{
  "vocab_size": 7229,
  "norm": "rmsnorm",
  "beta2": 0.98,
  "dataset": "wikipedia_en"
}
Each number is 50 + 15 x the weight over its row's rms, rounded and kept within 0 to 99. Layers, rows and columns count from 0. The size before them is the row's rms in percent of the matrix's.

# layer 7 MLP down (transposed), 192x64, rms 0.188, rows 17-53, columns 0-63
103:59 51 67 42 42 39 68 28 45 33 33 50 28 27 35 54 60 26 64 70 37 34 32 62 44 43 30 69 47 52 45 40 52 61 55 57 57 65 57 32 17 33 36 48 75 52 31 17 17 56 79 45 66 65 66 42 34 42 50 47 61 54 36 50
085:51 67 47 45 67 35 60 42 31 49 45 44 52 50 46 43 41 53 43 61 56 86 48 41 37 61 74 34 66 53 78 28 16 49 48 40 62 42 73 57 67 57 43 32 52 61 51 57 35 40 46 30 76 33 29 48 49 97 54 46 18 37 41 38
100:73 18 54 28 72 44 42 45 64 56 40 48 50 55 74 62 38 43 69 57 35 36 22 53 70 34 50 44 47 41 50 48 47 46 75 47 40 77 28 42 67 42 68 44 72 57 66 59 44 66 72 38 47 55 40 46 58 45 38 29 52 13 15 61
105:73 51 48 49 40 44 45 62 58 37 77 38 59 52 53 46 47 42 45 42 67 47 41 58 69 53 36 55 50 50 53 57 66 52 49 65 99 52 46 37 45 31 51 99 49 34 45 47 55 59 31 53 59 65 39 33 57 55 45 44 51 34 38 28
074:65 53 46 43 52 89 58 58 49 49 69 77 72 54 25 61 36 51 46 57 57 44 27 28 36 37 76 62 37 46 66 76 48 39 44 39 56 56 51 41 46 32 32 23 60 45 61 36 79 49 79 65 58 61 35 53 37 53 48 36 58 29 50 20
114:56 63 61 56 60 52 52 43 80 69 68 34 55 63 49 46 67 53 29 56 27 52 57 34 55 67 26 27 35 47 88 39 25 65 35 52 86 71 62 81 48 49 61 50 47 36 61 43 47 61 50 49 57 36 57 61 32 54 53 64 32 54 17 53
096:55 66 34 56 50 48 71 65 55 82 46 53 60 58 51 67 72 54 43 59 60 66 55 57 72 52 68 83 49 50 34 57 17 37 23 63 65 54 58 28 33 55 26 30 42 64 46 67 89 44 42 63 47 37 41 48 69 43 31 44 45 63 70 45
093:38 42 49 65 64 50 56 39 37 46 36 53 51 74 55 45 67 45 72 90 47 44 47 30 60 69 80 51 71 55 37 56 54 39 80 51 73 52 59 38 44 61 63 42 52 56 43 39 30 39 79 54 83 70 47 79 58 30 49 45 67 45 77 39
115:39 46 32 39 33 50 15 50 49 84 63 67 52 38 49 39 47 71 63 58 59 38 73 70 69 31 71 60 52 36 54 57 52 52 46 27 34 53 53 26 48 54 69 44 54 61 51 43 52 22 77 46 55 34 25 53 21 65 35 51 81 60 62 38
098:37 52 35 56 22 62 64 76 55 42 58 66 66 69 49 53 30 56 54 29 59 57 61 36 35 56 64 71 37 54 49 39 33 43 61 58 26 09 60 50 26 56 55 70 24 59 63 31 71 74 56 61 51 54 68 58 40 50 64 42 46 84 61 43
098:67 30 18 57 39 63 55 84 31 33 48 58 59 35 42 55 42 45 62 61 54 42 40 52 38 55 46 50 53 70 08 48 50 52 43 40 41 43 44 24 48 55 31 63 71 78 55 10 32 37 62 79 57 60 56 66 41 56 48 41 54 69 39 59
111:27 40 42 22 28 49 43 59 47 21 64 65 53 47 38 53 41 28 64 47 45 32 53 54 33 54 43 68 49 26 43 44 55 64 64 49 90 47 36 50 43 52 52 31 78 51 52 25 42 39 64 63 71 64 56 73 46 50 19 43 80 72 52 63
111:69 64 73 59 27 53 53 43 55 41 62 40 76 47 68 23 45 51 40 49 51 45 43 41 82 59 61 50 53 74 67 61 47 50 58 28 62 44 71 31 25 66 50 55 34 47 62 61 50 69 57 66 46 47 41 35 98 54 60 45 48 84 52 28
091:46 76 46 59 41 56 50 30 47 23 35 53 57 49 52 36 39 42 38 84 39 53 38 60 83 51 51 44 44 36 52 53 43 78 74 43 41 68 68 66 43 53 71 68 56 75 51 44 27 87 72 47 56 63 58 37 60 34 31 48 71 37 64 35
090:87 61 41 48 48 37 08 24 64 53 59 51 45 41 46 53 50 56 49 48 33 50 54 54 59 54 50 40 51 59 33 88 45 57 36 39 49 58 46 58 33 68 66 21 57 71 70 59 17 56 49 56 52 61 31 35 47 80 52 63 60 37 31 75
105:23 58 40 46 48 36 47 33 60 64 60 47 55 47 58 40 51 44 60 58 29 37 48 44 60 66 58 37 69 61 56 50 60 58 46 43 00 38 51 51 57 38 18 70 53 55 45 25 33 32 71 47 69 52 46 44 51 33 59 49 42 66 35 39
101:66 57 60 42 39 54 66 48 47 31 45 55 37 80 61 67 36 65 27 65 48 45 55 68 68 44 53 22 53 48 67 62 50 53 47 42 30 28 23 17 60 59 39 34 52 46 23 42 68 66 46 77 63 22 44 40 51 54 31 17 66 59 42 45
113:43 30 57 49 62 54 50 51 65 48 59 70 51 40 32 33 63 46 79 53 40 62 60 37 53 41 58 46 51 54 28 45 51 71 40 59 00 32 70 55 61 44 57 38 47 65 78 54 37 30 41 29 49 44 68 60 58 61 42 74 41 80 60 46
079:62 27 33 57 83 36 27 67 51 39 66 45 55 11 33 68 38 45 45 72 60 43 29 34 67 66 51 42 42 43 42 59 63 51 55 44 88 41 59 43 19 51 52 33 62 41 46 49 51 49 52 61 66 25 65 69 32 29 46 32 61 43 45 48
114:73 58 33 62 43 76 48 43 64 67 38 62 61 58 48 33 56 74 54 71 54 44 44 20 55 63 76 78 50 31 47 91 46 41 53 34 65 32 47 17 58 62 49 45 63 30 47 32 60 78 57 57 29 63 57 50 57 63 60 57 54 50 74 47
106:60 41 53 50 62 43 49 52 70 42 66 59 42 30 23 43 58 26 62 32 39 17 65 24 48 60 45 31 38 56 62 51 28 42 38 66 79 42 45 66 40 45 88 39 66 48 19 40 49 70 70 41 67 47 72 73 56 70 45 46 49 40 45 53
091:54 11 39 36 45 71 57 70 56 48 40 46 65 40 35 69 31 43 52 34 25 32 49 67 30 51 65 35 64 62 54 37 58 60 54 36 56 47 42 25 64 68 41 55 76 63 49 48 76 66 60 53 23 62 65 51 54 74 74 18 45 45 63 58
113:54 64 64 44 57 56 53 86 03 54 47 40 51 47 46 54 68 47 65 49 53 05 42 33 42 31 39 35 50 33 41 53 67 52 56 30 33 56 55 46 45 38 44 51 29 57 55 46 56 68 50 37 33 42 26 36 90 32 41 43 49 65 65 61
116:45 46 44 52 49 51 42 33 44 54 65 66 46 58 45 62 40 43 26 49 27 62 58 54 52 46 43 44 62 42 58 48 53 56 61 48 00 57 30 48 52 42 51 74 65 57 42 65 61 32 41 48 86 19 40 42 37 71 39 33 68 42 24 53
053:56 47 61 71 59 13 40 28 70 67 48 18 54 18 68 71 48 55 40 65 52 45 44 65 66 39 13 27 39 45 39 26 45 36 54 43 70 53 47 50 47 57 58 65 33 54 59 31 52 39 61 71 52 27 54 57 60 26 68 62 59 61 52 39
116:55 29 35 47 16 52 62 75 43 48 75 59 81 55 39 59 22 64 57 53 43 69 53 42 53 52 49 53 38 38 28 30 70 44 38 52 73 35 37 54 61 52 46 62 19 53 68 35 56 69 44 52 21 48 45 84 40 50 65 67 62 69 54 61
116:55 61 51 43 53 37 62 28 54 46 32 99 52 52 47 50 37 26 41 33 59 54 67 50 33 35 39 54 54 51 52 54 63 46 36 62 93 56 29 13 31 51 47 28 62 49 63 30 45 27 30 65 45 41 56 59 64 43 59 59 66 42 31 62
091:69 56 49 34 55 74 49 42 48 46 23 53 41 33 38 49 69 48 55 72 46 66 63 52 54 32 60 29 61 42 53 54 57 37 53 26 18 36 47 76 49 64 29 00 44 48 60 47 39 55 48 71 58 29 47 68 39 46 41 60 73 35 61 62
094:62 35 31 65 46 56 64 76 48 42 68 54 43 47 41 56 19 53 60 49 65 61 28 39 37 32 37 38 52 58 53 20 55 55 52 43 83 62 56 19 50 38 66 53 55 78 74 29 62 75 34 43 65 67 67 43 68 49 41 48 52 44 84 39
107:65 51 59 73 49 24 58 28 61 65 47 51 33 59 45 46 49 55 74 54 52 52 28 22 65 54 48 54 60 62 36 39 57 37 48 32 99 46 40 41 33 52 63 57 38 34 57 43 88 52 53 32 39 71 59 36 82 63 55 53 55 41 64 56
118:52 58 49 14 48 52 51 28 46 62 61 65 68 63 46 54 26 27 53 65 53 48 44 60 52 33 60 42 29 52 24 48 51 63 32 62 83 66 50 26 51 46 76 24 62 63 20 49 48 53 55 55 74 85 56 59 24 42 40 48 69 50 58 54
098:44 39 36 54 35 61 50 46 61 42 19 37 49 38 32 40 39 54 36 42 41 43 44 50 42 44 19 23 71 37 43 31 60 41 66 65 55 49 61 44 65 56 40 29 48 72 44 00 31 53 64 37 49 53 61 65 22 65 43 54 29 27 52 52
106:47 52 35 63 49 47 79 54 62 55 36 36 51 53 50 51 94 34 69 12 57 67 36 44 48 46 41 66 48 37 26 81 52 64 51 35 47 42 54 46 31 48 93 65 35 31 61 40 56 51 53 16 58 47 51 37 67 42 65 52 45 53 53 45
089:54 79 17 43 44 31 41 42 48 87 49 38 66 33 54 66 56 64 67 42 50 49 52 48 55 56 59 41 74 43 75 73 37 57 55 45 82 58 38 37 46 51 81 35 56 67 28 70 50 36 68 44 75 54 63 36 47 43 47 63 32 32 69 44
103:42 87 50 38 43 61 45 26 44 40 59 40 41 59 39 52 38 37 35 70 60 35 45 38 30 57 49 62 80 67 57 79 43 64 21 29 82 56 63 47 72 28 72 59 61 50 60 56 35 60 68 64 71 34 36 46 33 69 41 46 46 33 47 45
109:37 39 52 64 49 51 53 72 36 77 45 79 74 41 43 68 41 45 59 33 61 41 54 55 29 33 41 65 73 67 36 39 46 30 44 52 51 55 44 58 31 60 34 49 59 63 42 58 34 47 43 49 19 50 34 62 44 26 20 75 62 73 12 57
110:46 61 29 59 45 54 78 41 31 74 63 47 35 75 28 56 42 61 51 49 51 48 58 32 41 56 55 46 37 40 37 69 49 54 85 36 14 50 54 61 41 66 58 43 42 64 73 32 61 37 51 52 27 36 71 52 45 60 47 68 07 70 38 53
# layer 7 MLP gate, 192x64, rms 0.208, rows 18-53, columns 0-63
084:11 45 41 47 24 29 59 46 48 73 23 42 62 62 52 41 51 67 62 46 21 19 77 53 54 32 33 53 63 37 68 55 64 24 38 48 48 49 63 59 58 44 47 32 89 61 42 55 44 44 43 37 58 49 52 27 62 34 63 44 40 45 55 70
118:41 32 42 33 28 65 54 66 60 33 33 51 85 47 50 34 40 61 45 35 68 44 53 67 24 55 42 48 36 62 58 58 46 54 77 69 56 23 40 47 37 67 34 76 35 47 62 22 79 55 53 48 32 46 65 28 64 44 72 61 45 47 43 23
106:58 73 61 63 30 75 68 61 58 29 58 58 42 50 47 42 27 30 64 45 87 41 47 45 28 32 66 31 53 44 62 22 74 40 28 68 45 53 50 62 79 85 55 53 19 66 43 50 46 50 31 56 68 52 48 50 49 53 57 50 50 32 43 56
066:28 27 49 59 58 42 43 30 69 67 67 39 54 38 69 00 56 50 32 27 56 75 43 51 89 51 43 65 57 71 45 52 60 64 46 67 32 41 67 54 55 61 62 63 54 57 34 52 32 62 29 24 59 38 54 45 45 59 43 56 63 56 38 41
111:59 19 71 60 51 46 64 52 79 73 36 41 70 44 51 11 54 84 25 41 59 47 51 33 60 46 35 55 45 45 61 36 48 39 33 65 58 59 33 61 59 38 43 63 33 40 52 51 24 62 23 57 34 22 45 52 46 34 57 69 29 53 55 41
101:52 49 26 45 53 44 52 71 48 63 70 39 52 99 51 77 64 72 77 61 59 41 47 55 52 47 58 45 43 21 57 54 23 59 44 44 80 63 64 40 59 59 40 31 41 59 42 72 60 37 37 49 53 28 23 52 74 28 31 49 59 47 56 43
089:32 55 33 23 18 71 25 36 54 38 46 57 53 23 19 60 35 70 55 29 42 41 44 68 21 56 34 63 39 27 62 67 61 65 26 58 47 56 57 60 70 64 43 53 56 53 53 49 56 59 43 42 37 65 42 83 45 25 51 60 48 55 57 67
102:23 43 15 62 20 64 43 63 53 52 53 36 34 49 45 45 43 47 17 63 44 41 60 54 39 54 38 73 40 36 30 53 74 56 53 49 63 47 61 40 38 36 27 40 43 31 66 44 43 04 54 61 61 17 52 46 42 47 35 39 61 50 69 68
133:38 44 32 49 27 48 71 69 55 37 48 53 80 44 51 39 19 43 56 39 69 53 66 42 42 54 89 72 51 72 54 56 59 37 75 61 46 36 48 56 24 59 42 56 54 65 52 10 77 73 62 60 57 38 55 51 53 58 66 27 60 48 45 33
101:38 37 23 45 61 62 59 55 71 67 31 58 73 34 78 57 60 68 63 58 50 64 61 58 33 54 51 59 40 36 61 44 63 71 52 65 34 51 41 44 47 50 39 87 69 64 70 55 35 39 32 73 43 72 61 57 35 15 77 54 60 48 50 71
095:55 49 14 69 60 42 49 45 40 88 28 62 50 53 64 45 36 53 30 45 65 61 33 61 52 83 60 38 47 54 53 27 49 52 27 61 28 48 38 71 25 34 30 35 56 58 24 45 51 38 52 61 64 48 65 73 53 39 79 38 33 42 61 45
120:51 63 52 66 36 53 53 48 45 47 44 55 82 25 22 58 45 44 56 56 42 60 46 24 55 27 55 47 67 44 34 27 50 37 36 55 46 59 49 48 32 42 36 53 48 66 90 69 21 54 37 64 47 23 53 42 57 28 33 85 49 58 58 80
087:54 76 36 48 46 34 32 54 71 68 55 65 74 55 81 37 56 41 48 45 48 55 64 34 45 56 53 53 23 63 47 60 44 85 50 62 24 49 50 46 59 61 30 53 55 27 62 61 45 68 43 51 34 42 44 48 35 58 58 78 67 83 83 27
088:37 42 48 53 58 66 55 57 57 52 35 70 53 48 48 32 52 53 32 57 61 60 51 54 47 54 64 79 70 27 57 54 65 36 45 63 29 54 39 25 61 56 19 91 90 33 51 47 76 41 43 65 48 37 68 50 49 29 50 43 70 46 60 19
117:00 41 31 49 42 56 55 78 32 47 59 67 51 33 48 42 36 51 51 63 39 27 52 58 49 67 59 38 37 42 39 17 95 48 26 49 43 43 35 52 46 46 41 69 54 54 70 25 48 32 44 57 42 65 66 59 30 58 62 47 40 59 50 40
094:55 68 49 75 37 27 55 40 51 42 75 36 51 40 36 64 87 37 27 28 64 30 45 39 48 37 27 51 51 55 34 51 69 61 25 52 43 76 53 38 46 56 47 61 51 35 84 52 50 39 48 62 60 63 42 71 78 27 38 55 50 28 67 61
113:71 48 15 26 52 37 49 34 45 45 32 65 77 50 39 33 56 49 52 20 50 54 50 33 47 44 34 33 65 40 41 53 72 41 34 82 37 31 40 56 66 51 25 62 57 48 36 53 76 46 46 31 71 62 43 53 69 37 53 40 77 43 26 64
080:66 32 38 57 66 17 57 53 48 44 67 42 43 32 45 74 31 55 67 81 55 44 47 37 56 70 65 54 19 28 55 76 55 44 35 72 61 33 44 38 59 34 49 61 56 52 34 57 56 43 28 73 53 35 66 44 34 54 79 54 20 37 58 48
106:24 66 54 48 32 81 60 78 64 55 48 52 95 24 34 50 62 61 55 47 70 57 43 57 53 23 55 58 78 50 51 34 36 43 45 51 55 48 59 45 71 44 27 63 39 48 38 51 23 47 59 67 56 56 32 73 28 50 32 58 55 48 31 65
098:30 45 54 42 58 44 45 35 73 57 58 64 60 37 40 50 54 62 64 54 76 36 72 19 54 57 70 41 38 49 56 42 35 33 33 50 25 56 47 50 22 37 56 61 55 51 38 30 47 47 45 59 47 40 99 63 70 40 34 59 32 44 53 58
095:59 75 42 58 76 31 50 82 52 53 63 58 42 50 42 37 66 74 42 59 47 52 60 44 65 56 41 79 31 28 58 85 47 54 40 42 30 57 10 54 62 40 56 38 48 45 53 55 71 24 34 42 31 43 59 46 29 71 57 58 40 54 58 76
113:25 44 30 40 35 63 70 71 35 59 62 45 70 29 53 56 41 49 62 27 78 37 55 17 46 51 67 44 46 53 49 26 76 42 31 58 72 25 50 42 50 53 22 56 69 75 47 59 51 48 53 53 57 65 61 49 49 06 45 44 54 60 43 39
138:19 41 45 28 59 53 62 77 42 42 66 51 59 44 40 50 53 53 75 45 43 46 70 35 47 55 79 57 30 68 48 25 58 69 34 54 73 45 46 53 49 72 44 57 62 76 55 39 37 49 43 72 52 70 77 37 49 08 47 38 65 70 53 38
050:39 41 48 41 37 26 44 77 61 48 62 56 23 48 63 21 55 66 43 33 54 44 52 50 63 70 38 67 23 57 53 35 73 74 70 30 60 52 24 50 50 37 33 51 38 54 34 59 60 46 44 40 41 49 53 46 72 72 44 47 54 20 09 33
112:64 42 41 53 66 42 61 49 99 17 45 42 46 42 34 57 51 83 61 55 51 31 46 49 38 55 73 43 39 53 39 36 74 60 21 76 48 44 45 36 54 58 49 55 65 51 74 55 30 52 19 41 74 46 67 61 58 29 59 50 44 60 37 39
113:42 29 58 15 28 26 36 81 57 53 66 14 47 39 52 48 59 52 36 59 69 31 57 48 80 33 62 46 39 55 43 27 65 37 65 37 39 45 52 61 50 36 57 76 51 42 43 58 49 42 74 41 26 58 54 61 59 55 32 35 63 71 68 36
083:39 42 17 74 73 68 46 46 47 21 79 36 55 56 81 57 66 47 56 55 45 34 29 44 46 68 43 41 52 57 29 49 45 61 57 61 47 56 58 55 51 48 69 77 57 29 60 65 34 53 55 57 49 53 50 35 52 28 13 80 29 30 44 59
107:42 44 35 66 61 42 82 67 50 60 75 61 58 51 64 47 43 62 58 57 38 43 06 49 45 72 53 24 30 50 56 43 39 58 28 70 66 49 62 28 47 55 45 64 38 59 53 47 49 61 41 65 59 87 58 52 70 41 71 65 19 42 60 32
117:60 47 38 62 29 34 70 75 47 53 51 72 53 42 38 47 55 57 27 57 36 39 65 43 55 56 62 58 65 64 55 44 65 69 46 25 55 51 44 30 24 43 54 64 68 86 55 27 56 59 53 57 51 54 78 32 66 27 82 21 34 67 40 41
118:22 26 55 64 47 30 66 79 63 67 47 84 58 32 39 40 59 18 35 32 69 55 34 51 46 60 30 30 36 58 71 65 81 37 43 53 56 16 53 61 51 52 36 56 44 27 53 51 65 36 58 58 50 32 34 48 55 41 53 50 38 50 53 37
089:39 41 43 58 34 32 53 57 63 56 18 39 58 71 46 13 47 53 35 55 34 52 41 36 54 54 19 46 58 49 62 57 44 36 48 60 54 51 68 32 66 65 22 43 37 72 37 36 08 53 52 75 63 47 56 37 51 77 75 48 45 57 40 30
098:41 57 41 61 47 26 32 34 39 44 67 63 50 56 38 39 35 33 23 70 59 34 62 57 55 50 30 28 62 57 57 65 70 36 47 47 57 49 45 73 61 47 00 57 31 51 34 53 63 49 46 61 48 42 48 83 43 76 45 56 34 56 49 42
094:76 78 31 35 42 32 65 53 44 47 47 45 67 48 72 81 35 52 52 59 37 39 23 45 31 58 64 53 55 37 66 60 43 70 40 60 74 42 52 58 51 67 53 79 31 57 47 62 74 24 70 56 45 20 42 52 57 73 63 75 64 43 55 54
096:38 68 39 23 25 54 30 43 29 60 44 19 46 48 40 61 58 30 32 52 59 18 47 38 49 48 73 72 41 62 38 58 62 52 22 45 55 29 33 63 45 50 32 72 72 61 50 40 17 75 41 42 53 42 67 42 40 44 65 47 34 61 59 62
103:35 44 46 36 58 54 64 38 77 25 54 31 45 28 34 40 61 34 52 46 42 52 23 39 56 49 65 53 32 30 39 42 40 63 47 58 63 26 42 50 34 73 60 78 33 30 80 31 34 55 57 54 72 26 62 46 52 30 60 62 37 61 80 63
110:54 47 51 60 31 60 75 27 53 50 43 61 77 56 48 57 49 30 33 13 45 45 48 37 37 53 92 56 27 51 43 34 47 28 59 49 45 44 36 38 33 57 39 72 48 54 32 09 59 32 60 50 45 45 62 22 53 25 54 64 65 58 47 42
# layer 7 MLP up, 192x64, rms 0.195, rows 18-53, columns 0-63
084:53 42 33 72 53 40 21 52 66 66 75 26 48 54 64 48 50 33 29 28 54 47 35 61 68 47 57 89 43 59 24 72 47 46 37 63 52 51 45 78 63 16 32 64 45 45 44 48 46 51 27 29 59 36 63 56 43 42 58 49 48 70 76 56
098:52 57 60 57 25 64 45 51 53 33 40 55 56 27 51 59 58 45 30 27 47 81 44 72 23 77 34 38 58 58 77 73 40 71 46 60 68 29 50 18 24 35 52 66 47 61 56 42 47 64 74 46 67 57 44 54 50 69 58 34 49 52 22 51
106:36 16 74 49 13 50 53 48 51 43 75 36 44 78 41 63 25 67 54 33 65 34 64 58 56 36 63 51 50 38 37 55 49 28 56 74 46 47 48 43 75 75 30 40 48 43 42 41 79 53 30 56 48 66 66 40 54 46 39 56 78 41 49 31
071:50 53 59 32 40 37 63 60 57 82 60 35 76 56 43 51 87 44 11 39 35 54 62 51 46 33 30 60 61 54 67 35 23 30 57 55 46 59 30 64 74 52 52 39 60 43 51 50 79 35 52 56 40 56 55 67 44 60 33 73 81 49 61 44
115:26 42 45 70 63 35 34 51 58 69 54 40 59 42 36 45 41 58 46 62 40 25 65 29 26 58 47 44 45 37 61 25 50 52 47 59 42 47 46 54 62 23 89 62 44 57 59 64 42 56 50 61 73 42 44 95 44 44 81 41 26 54 49 23
105:52 10 54 40 35 42 46 36 50 42 49 64 63 28 62 38 29 40 56 36 57 47 50 37 30 63 24 13 53 48 75 62 75 43 73 39 42 49 53 30 50 37 54 60 34 51 55 39 32 64 71 40 80 67 50 51 54 41 75 37 45 47 19 60
092:45 42 36 43 68 50 51 62 64 53 43 61 73 26 16 57 43 37 21 66 52 56 65 54 34 50 20 47 43 78 68 79 46 87 46 48 47 36 45 76 59 48 35 52 53 56 70 60 51 47 57 46 34 39 35 55 65 46 48 29 55 41 45 89
114:55 44 58 42 67 52 70 61 58 20 33 36 50 80 62 57 48 51 60 49 39 41 40 39 57 58 47 59 43 36 47 62 52 70 59 86 45 32 41 60 23 60 28 64 90 54 38 66 65 65 30 64 42 71 70 46 81 42 61 43 44 44 27 36
107:41 43 45 56 64 58 46 41 39 70 39 57 49 64 36 59 73 64 40 58 41 42 28 57 50 35 25 19 40 15 35 24 54 79 29 64 50 60 53 45 70 55 34 60 65 48 53 61 21 18 49 37 39 52 57 32 52 26 39 81 50 46 46 59
092:36 41 47 61 19 30 46 69 29 27 74 61 50 48 28 43 53 35 51 53 43 36 46 31 44 46 61 58 51 64 48 36 80 59 61 37 44 47 68 63 38 35 35 53 59 36 61 28 20 44 71 31 64 11 57 51 70 68 52 38 66 45 72 47
104:60 45 48 41 42 46 65 75 34 42 55 56 27 56 42 83 42 23 84 53 28 58 51 62 46 66 44 46 59 57 62 40 64 56 72 32 73 51 50 32 78 33 48 61 54 52 63 43 61 40 72 48 42 63 69 22 53 64 85 47 51 61 37 23
109:25 44 29 51 52 43 50 56 70 58 69 53 27 68 56 34 53 60 37 34 52 75 42 77 32 37 38 76 60 46 40 46 46 76 52 60 53 33 49 50 37 50 57 37 66 36 33 43 53 53 72 36 32 56 71 46 37 95 69 67 55 48 19 37
086:53 52 26 52 70 69 53 51 58 53 54 57 57 40 60 48 34 09 73 40 33 61 44 31 51 55 15 43 53 70 51 47 63 76 88 52 67 53 66 54 52 44 42 33 56 64 50 53 49 84 60 54 62 66 45 47 74 51 34 23 72 57 66 43
084:45 56 46 48 72 57 47 39 54 13 26 49 30 30 65 32 61 34 25 34 84 49 55 47 57 45 60 88 66 29 79 51 63 54 46 62 74 49 55 38 42 43 45 63 68 47 29 60 83 36 52 59 52 52 50 57 37 36 43 70 46 49 65 47
111:60 40 54 36 35 55 42 43 53 71 51 69 48 56 48 81 82 59 48 55 47 74 45 39 27 46 45 54 56 48 58 62 10 62 85 32 14 52 63 64 58 62 27 60 68 63 41 44 62 57 35 38 34 28 49 46 61 28 34 41 69 59 54 62
105:71 31 46 58 70 60 50 47 28 49 20 31 34 27 62 49 33 39 63 46 58 55 00 57 58 62 47 54 54 63 30 61 32 52 50 44 49 66 76 73 56 42 45 46 51 39 49 49 64 46 20 08 52 70 52 40 52 48 62 38 51 47 57 41
109:15 62 44 66 52 59 59 43 59 70 49 51 55 41 52 69 43 62 54 58 62 55 53 76 65 54 57 73 36 42 69 45 46 59 71 35 70 74 48 41 33 57 38 59 29 56 81 64 38 44 56 72 43 45 52 37 36 23 54 86 34 51 83 71
085:60 49 54 57 49 41 29 41 50 39 63 49 36 72 62 93 45 52 82 49 99 31 43 53 37 27 80 50 29 60 59 58 58 60 36 65 37 50 63 50 44 49 58 55 67 45 42 64 55 46 43 41 63 62 53 44 41 72 71 56 32 58 60 27
111:25 50 77 25 47 37 63 44 41 54 30 51 52 41 51 35 32 45 27 54 54 53 78 56 40 53 38 34 62 64 44 27 49 50 59 83 48 55 82 89 40 55 67 54 36 54 41 67 34 50 39 18 35 22 48 41 31 46 42 51 35 43 49 57
099:68 50 62 46 58 50 27 44 63 27 33 64 42 34 21 57 64 58 27 36 77 43 55 22 57 46 45 30 56 59 80 73 36 55 49 49 60 44 60 65 47 36 85 53 36 37 32 35 38 68 42 36 51 68 67 44 54 77 65 72 32 49 56 42
094:60 68 62 60 49 28 37 34 61 60 74 46 34 80 53 57 32 43 34 54 35 39 21 59 71 33 57 53 38 30 23 40 51 31 61 68 46 36 54 45 40 39 56 63 57 38 51 57 64 37 42 35 45 46 35 78 29 71 42 76 69 73 79 51
107:40 47 41 59 44 44 55 33 76 32 26 71 47 73 26 45 33 39 68 53 35 87 37 59 40 67 36 75 39 48 68 61 26 49 39 48 52 60 52 51 51 75 66 52 82 33 50 36 46 40 47 70 55 48 62 38 24 52 56 45 19 49 75 49
118:61 42 47 47 49 76 56 59 53 61 48 45 44 45 48 80 43 53 55 07 52 29 35 61 43 19 38 42 41 36 67 62 36 28 67 35 59 26 48 46 52 31 53 49 54 34 50 46 45 60 74 45 53 37 00 58 50 40 45 66 32 46 45 40
053:52 68 15 52 44 75 62 54 24 60 51 53 62 73 30 64 55 49 53 37 53 54 53 55 73 28 54 51 41 61 51 64 42 91 70 61 65 27 67 54 44 95 69 52 59 60 62 59 63 79 37 46 51 38 60 36 44 43 46 60 66 57 53 43
124:35 38 49 56 09 51 64 75 43 45 49 62 61 37 38 36 35 59 57 41 65 43 38 49 37 51 71 67 38 32 49 53 38 73 66 58 58 73 55 37 37 39 47 42 14 44 57 61 61 49 42 67 11 44 59 68 24 43 62 68 54 64 71 70
109:50 51 26 48 66 36 68 51 69 49 61 27 71 66 43 62 39 43 41 75 68 62 49 51 73 24 48 49 29 35 25 65 65 48 52 66 62 61 75 40 30 57 42 35 63 74 69 86 45 62 27 53 36 48 56 49 37 60 35 46 59 55 67 74
089:47 70 56 58 33 53 65 43 42 51 15 44 61 43 43 74 34 37 12 63 68 43 48 55 40 51 41 36 66 32 33 66 59 18 31 51 30 74 52 73 72 49 39 57 44 45 49 49 38 42 34 49 46 60 45 57 53 28 41 71 25 49 73 78
111:40 60 47 57 37 38 52 70 59 27 91 66 29 62 56 50 29 65 99 47 61 33 50 42 28 61 68 56 21 57 62 52 72 78 42 52 40 55 64 37 40 58 34 57 47 58 32 64 50 59 50 38 51 48 47 47 45 59 67 41 57 76 51 33
110:63 78 42 56 30 47 46 84 64 32 63 67 57 32 35 69 63 57 62 37 55 30 68 66 29 36 46 59 67 47 34 52 37 74 49 28 43 84 39 49 49 48 54 27 58 58 36 45 53 77 48 68 37 83 70 53 66 52 46 53 28 55 54 60
119:54 41 31 48 48 45 80 61 65 39 47 50 43 18 43 53 67 60 75 57 55 51 44 53 17 80 27 38 68 45 83 50 67 43 64 44 52 31 57 36 58 47 49 50 55 55 49 58 64 59 68 18 42 61 29 27 66 62 72 60 35 48 36 75
097:54 40 74 44 49 84 53 50 55 67 46 62 52 66 39 48 52 30 68 54 42 63 06 69 56 76 46 48 47 63 64 46 52 58 65 61 39 31 48 28 47 49 72 63 68 37 65 50 64 58 62 61 66 69 67 39 71 43 79 14 59 38 48 56
099:35 59 60 49 61 39 32 53 37 37 49 29 55 67 73 69 39 49 22 21 55 36 67 43 66 45 47 50 24 47 57 37 76 32 30 51 71 49 42 43 57 63 29 48 22 60 61 60 35 17 33 65 59 31 28 73 41 64 41 69 51 44 40 59
093:56 41 58 35 32 46 72 38 60 54 40 29 57 43 76 53 39 70 48 64 46 53 50 45 42 50 40 51 53 44 66 62 47 58 60 66 41 21 59 52 69 73 24 78 65 35 05 52 62 46 54 57 37 41 29 43 50 55 52 72 60 53 06 28
103:53 66 63 44 28 58 45 40 35 63 47 55 60 58 55 32 57 29 64 66 59 41 37 63 47 23 62 41 63 72 78 80 49 42 45 43 38 38 54 69 50 62 63 54 67 57 15 52 46 65 25 33 33 10 48 46 31 54 74 58 35 40 59 73
106:65 89 31 40 39 29 67 56 59 34 29 60 39 44 49 66 35 34 25 44 57 73 46 21 49 38 62 44 50 48 51 54 92 57 40 36 52 65 42 36 62 55 31 58 59 65 59 44 18 33 61 55 44 55 28 74 52 58 59 48 62 37 66 61
112:04 74 18 44 54 34 36 55 35 59 58 47 53 54 20 46 33 78 55 63 55 57 50 58 55 46 43 45 47 55 41 61 66 89 59 62 35 52 50 53 51 46 51 59 62 57 76 65 61 55 43 88 36 53 57 41 62 43 58 40 39 53 82 61